Each number is 128 + 32 x the weight over its row's rms, rounded and kept within 0 to 255. Layers, rows and columns count from 0. Numbers have three digits each. The size before them is the row's rms in percent of the matrix's.

# layer 2 MLP down (transposed), 896x224, rms 0.143, rows 571-627, columns 56-111
091:157058062185094160097108097151174154131203142096105112087107123171102114086129080125185111116104132094132153093090068124076162144094180154076143060101125121157098176086
097:172116113115081078089127147143145069111175145142159130090133148091140105122150155116097106119126221138188117154109110131120140127117131086151115166136148150141076076101
103:169128162130082147101123131116123198122111106131160132107113142184163100106138151113163177086086120108119093131058161129078207106148133138190122167145042128107107143181
094:147150071159135105027071122129085174070133183141084127119151141060160087142185074133102118064097146174116177138131109175157088165105093138113101152123065125177121080086
103:169071132125162151110092138107184096148205079156096134075146150164140152055110083189152138087176170184158128069194108140122132181152115143053105134186149141115187188156
109:187167120100142108103137060144134150151164143153108120155154132136086147128139047180141156160086118120101191153117142146106124112068182235139140162144161146127147134160
098:136138117155178134146168128089116160149139110125160129149164137168118077065147190148077060154125077158100106113105129183099070072155144177140095126151111113125169108155
105:058178130085096114132155139075080161170161156130162168126124133160117112166119221092062102083094151113094175106074149159083151197180124074173088135095068199188154054091
102:100039113106146145159151138136158142171136141092154097078124092119058136095110067125132109128168167117109172114141128117129130121168136113121169105116160095081132170191
098:128158153106076160173133187118126130097176153053123166099145101057127145116078094136056094151146156150186127153162166159175059130105100049057145088151107134167127120104
095:115106126149106118092096147203132117201143162109167165086098109119096121197117099110129113168181128154144157121105182134114117164095153107112168126162083143119152129164
089:121147099173144091057115126148079135074107139112153129080103111087135131101135066041130099144082148056137126100091139123194108147121104124176086148125087113121199177122
101:135172149129091133118152109167085147115144154108175121127075084162086110116081216094203189134070139109117067121149140137186154097099209103130124107108091135095103118135
107:105116143121179167077122110123154114085128127155056074162104106096165174160116094200111113115135100047141113111128123198120159067142135160177157113124098109132144161108
101:097148164171130123177117074189147135155178097164117141183152120142147119155128155139133114157112135120188150161166136097175132202100150120176075141054133151105107123100
106:135147130174134120143102137145090117139166208122126126163131091129085109101190102177113105169139118206124158162172152111122113143150141128148121180212088172029048090090
097:121170166150179139166105076121119069081101121051114126144111065129083108158137119146101148138111144069130122169142106175104115129164120130184181142144176107143052137160
097:107139125139136090127122165133184137144128103150125104171080141171137019137092186068100106150139134152100160146042115140172161122198118142090101072155110082115142111132
102:094116136127106131188156195102169120134118100110194157098141117107138089149159085046098151133113110138154137099125147171138100100158131159141108107142164109129064107094
122:107184127126138077093093144175109136160116167076137164158116142109134133101122128097115164170160122068099093187148137150116200071107144126102139107163148113124187111100
096:143174118129135135186152052151117145157137148187133154094129110151113164105069095116167175161127085145144054136156073158145147164065171156183172119161111183134160157146
112:148132102111133094162134126150168105114145156090101144069114146121154119155135118100125160154078148168128128122092132135106208176114152055198102089113119127149118101049
111:144134182081088123161130154133145178154140071146140131109158136112197169156169059080168146118119126131164165164128059091091153157094162133100125142149065159105178127112
095:168133126118117161144164160108135134146119127181146095104133037184110096115127151164106173063091104120174142097156128148153161132106156082079124133141181166144119089131
104:101118122150104151106205106119119096164172189104100114195090150156091122127138097184095151162154123086127095158131155206081155142166129159125156087129212160172161127123
093:146149151151129148178104144144145132081100141097099136090145099139126145095088108147145178152095119128074144096125117192109131177118149109146130082135122147111132097125
100:150127130071127137141138096134121157116095106127167117100052138133115145094099155149182113118117191136149105100059097078158175165150143101079126091119065093119138107084
080:132192114154192133167108137097109111098145154139125109135176092083128131140150100076139148126172141137106131155119116119112050165060102110166105116122159164147094151141
101:139097103147101172126133140131089138151182104128200108132111138145168177104108191144155143097139130108143164150095160137056145119101163167176130099086110129084076160149
095:157144134153164092130113135131197085097135146134143141175127073097132110141118166106191073161144113122135115148159147127141159133171150156088163137143182080113097206144
101:214176094073175151156167123165135119141106095159080122139136158126133186081143095129108134180184143113069165160144135148108143160170123138158102140133169141123138146179
109:137115111128140152095132085125142138139128094062110124161097053148161122142092158131154182105106127143138056119137143141106077071125104132081111075138126121136106113159
095:136093190099133119113130125152155125104090133086146131101074115130090129148183119165120112133148092164195176132190139121112102051138103149091104120105118121164141111127
097:131153121133111114136126115174086095107168086108171124162110128158138103095135139171151135118159069128141134185109141152121062118143151162112088055150170136157165138126
115:164141168128133080089120102200153144132104144180177145132150141131103109152066157167123108184101076128063151137148121158133131084135054131109132111109165127126155120086
092:118122091053120165169168091117116117117146157122123180129086066129076127107114084145199140148147095184151100098132139140062110106112163136139147144102200104064131075109
098:100148180131116142109131102114182109095088098166046163132156132126119128149114155145129123117147114117179108153137155141123100134132119153111119141134099160146117076109
095:072113163143116152092133145144140161117096085157095215135110147161126098118134207093121144157106210126161124109160134120163210130138155088131124125142168133106085087121
089:177137115125131066157153142153174106174143149167107143106198132187092099137141119172083115126187176119134115197151131129159197035087119100160137117170127136037152179136
092:157139120124107149131101132118133145062139141081083124147137150147188079069145158145069111086139084136064168133075089168091103063160140099131105136135196133089124121121
098:083115145074100098166129109090145119142125069089078191109127097089158118110153137131159068121150154127133201108095105095111145091107107163114145097170124100142066089087
094:194082171109148139128149152090167160129105060131094096093107108152145081129173058114116133151144105142158099056092106071122164121143121126121098171169157122156147131089
108:156140094136098128085128117144116099124135137096152143132158102109147106066125122090079139102104198098111108126139132116190079146119169122183101179142132137107112063160
101:160105143121146143163145135116110122125154081094163123135152138156154094179174128102150091105107082141151136156155133175154105104159088125065103171228121151140109165098
100:188134136104139128144037128143131095146117105132122104126122183159096108087107160173126063083106186117183150088173164137169106132097099078174131159091122126100124113134
107:119145140094101187094095119168122157117116162169090093109097068190078091155093171098069145094126168142154153128146103113160207169085121089150086085161166180109131152125
099:098088138100124143115153111142094148115128126123096135190080089151147054129119133116147168137133129119139135085150111155126130139189065112132117074154124159168167065132
100:105131080122082124215140141119146126139152098134130123117162139087127123095088128180083173116148136138115108100142087076090177100134164137129190132147103108082085141181
095:129133124152167155090053161168111110118124129149119170166106142107097099206153129084087134160153143117103091150153117075121120094086084209120117112113135069089049147159
097:133093108119131089110093167157128183175122128181182140093098151232195126116092108096141166110092133123105125136158228110156140072086075154051132090121093097104118126087
098:107162149111103098111177081127160130170145142116150171204124108108128073181104143106177107121055156173090145131089134175147127108135105113088128084184209124156134137089
093:126156171109108097097126119173083124088121171153116108079096093158126165095115114108114146116156131145158112075068095100126081159084143142126100132105107194116157151063
094:176064136137139148182117153098149124112094087139149157168073156130148110170123155096164112098094146108114120147076106119088151133134146117152150110143118135099123121190
091:140136105138080154052125155159149127123161128126107137131133178146177183058150128118103159125144138161107153165117058128132130175138123185071078174072125092099136133146
105:161120124160100079122114085181080155149113106125152142154173109125141101129090167102137179121155130120113150144130147071060103143104058078119124058114130162171147141074
101:125144119135116124207152144110104125130150159123151084049120174123099099115098116103159120115142127111096186087129152068112142125122168068068138116120118167180142135104
094:089087166092129099127123077183171167171124118166107120082136108107133162175144072124152146183117098128102191089104143100047099123103185112126153064171100173119191118170
# layer 2 MLP up, 896x224, rms 0.154, rows 572-628, columns 56-111
113:187118133116127105141100098114160101084156096149097126127106088090134140044112131096123143109154143176170178085126186129103123102171107140150141099193107158175168115105
101:187120127097168124146147086067144105113106117176102066108203079142084127153134135154180154176076165107145110098074101134165118140094139106110113171130166100128125074119
094:096146068125109137108089045117074157154116165133140077138190139077153113163112102106149125122119157134117117089082117201189107096092115128082044117144124090143098143153
095:193096115117105133130155166167237158093105139101101125152124124120164150091125118077119091136188102170138094132117127124140105128144145161116121159154124163125175083223
103:130126174111104087153101099146168110109107129174124085103116110143177171195118159157134092139086162179083175046105109117172115144118130215174105120201100149128046167147
098:126176102112112110104129112143138107107163113114118188107110137164184160171105145102162060103094117103125117147119144000119117142123170158144114117112169135146095178180
103:068098151074148116174148119115181173167149091189145154116173061080170168174150149118110112106204183098188165120214111091085112160117160144128144104099147054083111067122
089:102168111130160081151082177149138122125201126147091154129130100066116116157167158120140076169117087200118146144144111105149132156113097095191152167104134091107161133147
098:103142121121092102104116119114132095108121104092128160103187089159150158130124129070145153065125129113125089131100162100108107145106136182159144093136100112133132222213
101:112140106161077144093063080116105105099145146149121173201099168131113095149137072147175104096120133074059094140151103129175136132110157156176145165107107147108163171141
088:157131139128098132132140111128114112204193111173156121144057099140161108166125150123100140096177151196115098119169102105145140085125162129181189116118126147161114136133
107:140155152143114073114082139190096173146138077148157076148122056155046161107111171146216139145100080116130088098128135118138090145154155138153124118090106101125115130151
102:134137077095121097146130174111143152088119090144131107135116147126120161112115168153167161170091146153117178162156169099172108147077167148143095157100115073099125157152
093:111142165158166110133089107156124128110142152163100129160202137121128159144110067160170123094155173110147168148134112100132139134155129153163096100087135069159129145111
102:119220116103104104136106113194139122136184188104128099119131136103149104171123142151170107178123129136098211190129106080121134134127173110106106068147101098128100090135
101:125114114157125046117088122153045110133102148102158141088161113162113086144110137123131122144171094167156119149136103173118130143204097118127104115152140137108113185158
094:113100147074140172156124086141121128159199109155100153103073111134100103122083132152083143115124101092144142110180118122175151119100162177139018103097115132141118126153
106:135156136179159142101083056100083155165164144121069183099072152138173177141125072123109101132148169146099145125155132135130151109136139108123155108109101186177143146120
126:120129127160147121135093146064135085097179146159138166172118125111074126144162074117167118125168085148101140099127136106175143118116174140154137114132129152156132142177
093:150158122132133120129122130125123114106135140191159090113133128125124107160122133158160142145119156107159180107162107147148091080129171119073115162205103160181121142173
118:201142106166111176136182166191156136176131092159157114098116062101135087165098151145144149153157128104162162099182120060126148122096191109077153117093144095103107109167
113:147121148140135176146113134126210128181109074132152185179140086139076141133167090136147165111144134129162159169087083194098116125121125123137152189096119158119067140126
095:124078155161121123087188111195125133087113137137118137178173169133072157126171086124136103115134110108155115174116124093068128124100061123122105140128119144091102151129
106:116030148194165087099170156144171120076138161109142122119115115079072150114165150149146137122163055133169116111119156163090125101168075170146175116123187145121128081113
094:077154127185149156138145088145142137176159103089126106130152130121075142145085120178118139111147104124188129107092086143168114095117139156154145173118165157099152124133
113:146140162177147089119166087129135112110139076096136157078132142113097132122191108205137136132091126063089167117077090110135078093171134145091149134085065098134186156140
081:094141169177145207109093116164105059127156149133127132141136119128196134148119121084160166143132091113097148192116168119142095177128107113142171142124118131169149089198
103:145188090084093090212114149126094092111080138145142096121117138116118133069115117137137149133085151180091160122088152153169114123109170134144123106131137159086159144135
105:125112125125118143135109113130089194120160118069126094150151198101075102096124055132139107078109117130177149144137137120075122182095195133162126149151186116129091141132
098:177071185190148184116125134144156084023133080110109126124116144129135170139117126137177160149128126171079143094157082069166122144113059153155128143121125096074125141157
115:156141109141153171102069081085113157176166132120082069112172138110106094165056135122199141117087060153154121131092169149104160109112142149073102085117105126166110113173
101:074109164116170134174096080150111148148101089141169109104145109088182152107115137110021185095123132112179166122168133114129151141111103165102166143118066124127072140120
092:138116174148097153113084142185089124097147159162148155100114140151112075118125165160083065106126131109126069126189094120155129134111153140155081150115134123149089123126
119:164112146146134168119109134216142159088124124152143101079134169141142095215076141193094119165185140074105142149118155140133108168085101099190164123127156124141176108089
090:117094255167202136106165143133165073104117101114159100114211148158138155141107170143107130131174156143168049155131152113056166124159122158186109134190137152098084152149
089:047127124078159146166155118155121184124147096142138182144094110175097125152118158118124189090163136120177127107113075190130157136121051165126173161038162117063087116159
096:148063176218148177158091163146155120120148120133123112120081173114158147101143074140149061116100105131135104219138126073136180115147136100117082124134166113129065095137
087:088157167100149110167176112137116125137143121137206168091123100198076124098150123074115170129112167105188101196124112120075104130160136179122163148096068184103126142101
098:160117106137146170122139141098123153149071149111054144090103134116116187166093097105131099119118106123134141193135100119158138108163123179155152108106166169109162120155
099:147164145124088160074173102171134127160075099157146106081057172090147145137181153070103152155175091112140125191134111145157091121133112106126124102055157157098078141087
097:178064134146141173116153117181162097131176095130056060117125078125099097071141108147062132172147157119108162204130188103226115157095067118120131147141116186137147165125
118:117072149171120074094100140128110145093109181156190090138108124103056138107128136156143157117211118095084121146122093146101081104145101138122135140093114088149161092115
107:165102144120086173107088080143154161116157115120138119142174181135160067083107169122163119141105061145102190142175169143107124059137103179115060117158163169171106103132
088:095095096160119133114105134165145142185153098120099164105170144113151143113124117084165140134153135114139124171159112110194052133159120141120088142055114181111149054159
120:118119127115089113133082111128171151134164105078131071082161133118143102138118195119097130124101139109152159154172127120159111142067142107159105101126175184109106168133
099:130148043144114118167109158172078141128185093124102126186086166103179107067161096143119127105145120137122144062191166189110143121133131138195168165115155091149148111135
107:180112158135176106126139161096105163127132113133153078136100106138208130184145116135171087121066106136095124133117159132187114151120071116106103104117148122148165057093
095:100145179096107139148141170195095145152129103182038111112145119164099117136153137099120097163120102111149116105078170109119092170108071131205162150170131143117143084149
107:125094126107122110122185127112132088138107099152046126141163081154078119134141134121116137111129156113115102120134166066114109100070119171170113143070123103151171133167
108:122061160195135098109154132108119136125132136155147158122161128135221104144143133114136128172182120183124111104187092119101090124116116146133085091111105122112173115142
093:090133174164149138176146112203140094178118119167142147127145105040126158193102137089123058119161133185116112148129133083042136110101074149152137105168122097103157098215
098:211147141106101120095086098034091074113116137133134112130162133137144190096164140075122116105116167127064118114187176138140127132140151171136088092135092146129134129160
088:128127148151168081115094118142045091118117134154178171131168160176103091078065101123154205130122150159176163119151111176055150170104150110139152134125109150141149128132
095:118111165188137162133131145182122087084151118065105138103110094075145149128108144124172125180113157115169137112103140126141092122166145176127110162150152092169123154104
095:183145144105147110193114173119109197115171128149121126152152172112141147158112172142124085152124094105117129203141072061113119143095126107139189103122133190120129151077
092:107111143134207132123162108101116160119149125080229092128141153124152135153137129111058112120108086128135148176139155086113106160107084143148180093147132170176177149158
108:149130125147176081126150136163081095118138086135183071135133139117112151114116109165177061115151131161203057123108122114114155161188133165192177161122124124075192126109